python train.py --d_model=96 --n_kv_head=3 --vocab_size=512 --norm_eps=1e-06 --positions="learned" --attn_scale=0.177 --init_std_up=0.0237 --beta1=0.95 --warmup_steps=200 --final_lr_fraction=0.05 --batch_tokens=32768 --dataset="wikipedia_en"
Each number is 128 + 24 x the weight over its row's rms, rounded and kept within 0 to 255. Layers, rows and columns count from 0. Numbers have three digits each. The size before them is the row's rms in percent of the matrix's.

# layer 4 attention value, 96x96, rms 0.153, rows 0-95, columns 0-47
102:059126140190146126126104128157149153106102154161101172142140131139108131148091113130140100138103134140092136091144120081087132118117140148150132
098:117122117101106157155126185148154128132156140087096137141109180129145122137112129171149152094126088095122115093113137128102144090164124078121137
101:142107167125138112148097134145125124132123092122143149119141115087168140127138158101177155156151140104129110155105124174143097128132142106113117
106:102123111106132152127163145103170144103129115133132149131198086132104162099127072152127117129118142118134114139158142150133124152158135097086124
108:148170113171106138131132188130125119145156138150125132133064132122103079094128112105152160135141151109135137106126134118113165132097140132142137
098:123187088142093126104124112181094089134130114137114120157161095119093146150119133115145096098065121151142109137142141121111117109138115116128118
098:120104161143120136108125156121153097121116109166161154140116119132127114113119102140101142126130148105085189067148116133104159102120193109139124
102:155107142127133153112127128143129140096099114136134118159137127112145081108107106227128078141124156110101123130156151121114119119138134138142094
116:107121133110104107122125132135149119104144105121158082106090095071108085157178132147086115127105149134124157128068120129131106135161134125160102
112:159163177149103123095122126112124123146113141137141135113109113156084165112102094118141126129146153144149143126114143065144087117100145118189153
097:128148119088136066130170122141101077166099095094143131116140150133145120106151163117171118099132124153149142135146129135142212136142155145114127
091:103127103117139127118084101129139097104144113109131092119161148093080085131164094107100112129115149131154150136136146162073129138149106157161110
104:111181134085140131196119130127137118118124103154167127104071149098116139107133121093132140130130171110107121158094144116125170094093141133191130
101:103110090138149139125139132147148129143127128159129127138128130146125072158110093103121128171156131107108154157168135147135130121151103162138134
095:112132150134106124140121130162104162125133100167127124138141099144137148111196090182093122157079138106052139167156139099129141101106106113100156
104:084167115142129113173158154090117107154117120103097109150109095130149114149145112090112128166116144160128113121127111116145106093117164133057077
103:109101124111155075110104122127142132074106137093121134118152153130183120134157086110106124158127109119152124125092116159174116107143116134097125
109:134087114145126152119168160117118095136129149131084110111145146111068150144124160103161136096110132101139192111110126124139159134137101173130109
091:124131109130094145142164132104130148093137153075131156125085128126094123177126141157137148142126098086151094113124097094120159133117167160133163
105:139163158107149136101131116151129155170103126116125080101141096114134117085096120126123114143147148087080112124154101148118109139108145115145085
101:130122139070127168164097123180159165102139147096148132115133121121124116118110173155144166081135153142100127153177110165142144145109115139148092
097:143107138166151144105089145148155147138118163175105120093158099128163132137151170157160132124128107123110145151141128171124068088097087131121090
103:155136132139153129112153161146164152132144162099132107092162130112106116166100148176129109118122094110101151132158145168125084138124128086161145
094:149134143146127133133151161123111106099143082092129123111134120106104148149127114079137145138105181095120099086142127080107116142143079145096126
097:103137134115105126103142126133136168102111083170088093176135111107133090140142127130113107152134136150157154113111132105156125131103127096118116
107:150122100076116135120153162145131154148109135113156140117063153137137147102146162114171139104123147126130113106127131110118095167135093114117100
098:139098092125076104135135204116134102141142140112137116135098117085105113124095137111115126114117121163115176134145086142112117114123124171112161
093:117124123149115134102146118133127126128084181122150128129138169107146138158119117141098138167122119114153093123091126097134136108131139154090138
108:146103115107110099124112123138140105112160098141123091133112122122101132088131154154113134115166152133141076114160081092148135129124131112097171
112:159112137131111127115119123171103134171157142144154136165144120107130145141157136116140163131120123109118153093099088162109090091085121098106140
089:161094111116080113122114137115146153114106128181091079124141109141124138143087136121108090153129148099149112110144140135174107092147139122113136
109:074147136120138152129108133128152111140136158143181111126133143104136127131155110137108135116078142128127141117094147079137114199099119145132102
109:126142136150119092112173164103115097113151116126123137135197102085146140145149116082108150140150116130097135085138124134161118129149145114071137
095:167125142125124107108148132151127119105094121119119176149091101137084136141155182091124144119141133100161118107132152124151163152138114119144152
100:152132120146128126104156109143139078162072133092145158123138098116131158079101139084159163126131177139170118107103108128113165108151133166065140
108:130160121125143096143138128138095142152107131111126117129138084111172139070130098087134098158121136065158133155144078110141130093134155096080123
085:142116192142158123135070109129134131135152151140083106115128119150114121134128074129144121088126152110130148125145141144115124105148149126074117
074:162147098121140168155108164120171128191149132139121101127125143087133130134140131113142134098082108099115136120133129145127102116095132159109137
088:150157128127120111132179162148153172115093112118108104163151165150127161129103129141145130123104113119103108125112092110139139146128130138118137
087:114109148127126145120082104140104140129130137137123119127109101136084143143176124194165099119113158123142112127143129122173125100133179149139129
118:138132090099137126146179122175117107141092129097137104143131108121144162119117152082128126144116111114146116122163127139109163111146130128154134
093:150113107093131176124130125152172152164155159110076124130142128112110096187147104116107128148137118096127162103115171146115072155141095136115091
101:113106170118163122146137124177143122141124157144128135142145123113133147078135141114130138091126193157122127179125136180117169166131151141123090
085:159082125150162139137118163120118155089142123140058102141151087129151115143147128110124142155134130153168111171095162148163124153153118083107080
087:115160133156143152157128148076116117147118125110111162136137156135139143097114127121133142156087137154156147147135109105133158112156130109084135
098:162146156167109149101114106078136128158107114143107145179125152135111200100160088137134092174163105140140156135143134105136104099125113137127131
085:127126112136171137069144119095099125087134175196156131115137114097110117126150129089110123145144138161127103112168126102125105113114113143105124
075:152182152129055140111142109146144110131106137098092134141144131170144109144124130072102114149152109152080124136100150142116109124103129185181149
096:116089125138110152137093125143139114105098158107114089145131105133175104153168160166138105162163132162143182154120126129100122106102126175117123
084:126143116090102088186137176107131115096136101122112150121116097147138108135099105124137165127112133144159102100079121132124142096139141157140110
110:127124112140111135084184167160121080094107139105122173117135136105127096185157140129143113136084121148117116091137152162085105135159136180125148
110:133150139177094095143145162113073125105134139156161158127132075129112153108141124140161144178073179113124126124135143143105132117143094123133140
098:194092079127146124132109124099118095123108150135119121125085130127126131149132125063128101093101123150143093173122132099112149088106102164128133
097:112136138138144108131117140158139122107119117186151129147097105111103125117139100138121114114099130121145158106093144130075134117097117143161154
098:110144127151111146127110161132115150114104110133103129103148128152141152167128116173122117179102137103128154121150131072133105106141100114138117
101:175148107143107144130136108145112098139142089129146163104133116108151122152126132133104122104110143092151123101115089112096059142108149167098098
096:134151140127148094163128102090150120067128116133155138126142122140082155140151153128101115167123124166145165102096091113152138132107152125087170
101:111142120154152189150120134139119132121134169133111120123139146106119112074126142113088101148116137104108132156147113102126144101122171159153135
094:135135114092158138140129107143143102125150157123119108079192108127133096099116097102119131102108118122147123084117127117114141106121176124157130
108:152133163163137137146154161104149126137134121127134104141111122107130124164111116080159166118123102097129150116144109071121142144167115140123158
100:135126143146163132125162168142079122140103132159098158158093147089082136132093118105110136095120138158131115121145122148145089143126107122094123
096:128138140121150079147152145105123110143148131150144146134157112135165114126075113186132079115089145106137130135110112161140142079145155156116144
109:141136114119149128136105104109170107167129155121141094144121156134138168164140138103164124086159118152147079151135123098135149113114135126132141
094:160094114110099152136126116144142125150157143111115145107174159082144148111136115145102126111095113103100121114114113141121200113112130168113119
095:138096163096147169101122103120215130120120116139125109096122131154114112145154115151147119147103162125150127162140124120133097162110129140125127
094:127146117142149072111156144162133122122091135130113124113083119096122108152146182137087104152121133157149094072156110115170112140149129114134115
097:167130140132149166120095119140111119095138087124131117155153144120144142162129167117122145159120160118085136162071139142138086102166121062123114
111:118112102145150116162172149141159094170138117181145121094140120093106139099112131109158117115128086170163116107126116154118147125154142131127126
107:107131089154148141107081136135145106119136137108068085144139084121114139140137117130149145121109131087116106129141131122097122116168133165072118
097:123135141169158121111105165106101139148123131121109143106093124131110109114081102116169122079128138143118125139141159103136144146117117164154125
102:126118135130141133115092145140129141127164142093101129159132133151115057101120136167167096116072112112141179090137111136096157121137128139136109
105:138129126122145096107162137107134137185121115133110072158108108160120125140135093080113109138163100124122100142132135136140136122125104082122164
094:092091106115108126095134088125132133086065120149139124127100148147098138145100140125098154137128124109114094123137096086184144109078150141117172
093:107070131101120146120087133097103116164136116162153145077088088121139141145102094134128134118155130098167157134120151159142133099156162090113123
101:144093097124116156125125126102100144130165155152124110154124116110156124126139151105106091111136083177128146125146151150137102151108117113145111
092:156107147111155116141125151140106147107137113137156153112053135119121159144108124111121127110175162112148118150143109162137142162158111117128180
120:133126141094073149114101089113137129151124134133119145141084092091121138167161162121105110114111162117110086163135122168153120142119101142089152
081:147119105159138155135146124106151118127134137157165149109117153085092087163100133084118143116137096141124089111099131081145122129104106120125147
096:153088174124114100123105134118153144120095132114124098137144106140168111124150098124187125114145114129115162152143082107154143133101108129097162
115:118118126174113148096147098128096132172118153104119116077130107147146117167125136118128154131139120133099127129150139101148160145160136094133106
102:127082140109133118128111084131128108076135173123118100124135101155149121138121162154106185128154092126128131071153129131158152125111160128106131
099:124126127151167087149117128109095139127139158156135137160110102150155141157107113100149129137102118121084152126135108118129122091106087145153154
094:109157122110120128120130128148145121108118158142125144091132109135149128116125155133084113123098165126142105112127083157189108191116133133105106
112:138124159129113140152133108123103117128121126129114147176109121101104087131112114099123115124137141163155085118137136117140090108144138124149145
109:093126108135124109114100144135119088121163116143105140139123135135121110120164135120099144106145081180113098133120117127135167152107108145109116
106:146123088119118103096174130105128151092163110098133136132138164102111124174114090152050125154125156124119092125150154148100107148139135168167128
100:099108153083156132137133132110111118128146134134143068113192189117099101117127131154128135096157117117133145127161138159143148157126108134113126
107:098141079147132148135146148127138105138141133136130125142117083133135146130110149130139138158125111109069140135119125125105169147146153187136137
113:107162118081108114136125097134158117144156090115136116124130117084148152052126138131089107154177140108153126105122121131111180130116146104116133
094:116145145135080096166146133128133118141115109102070125137131112136109128143130118145107132129121152120163118121077163152112133137147097123143112
103:119154112110161134173117128166107140133157109127125117120096111138177142142187118141134147122096154156125140132124114131162138143070143118094144
103:113193151143119139133142136107112148145114156097126109092172143139108136105132091100142150134180106118115102131110112149109069133096147125149106
105:149095068131129100151104129178136156134155133139127108106124121114135144146144114095131148129140094092136128097096106121103142143134094107087141
101:115167122115087158117139158136100132107140160091105093125136164113138158098174144161169144132119154112167199148138123124092175118123095139147151
090:091105159142132165150091156122137096075128119115094152124078118125121112153136092160145175193195132099106163117098127083112126155135169144122137
100:111145127153115130169093148113129180097162139083095134139116113132097172146143157102124152132122138135167100196125137160157137159107107126129109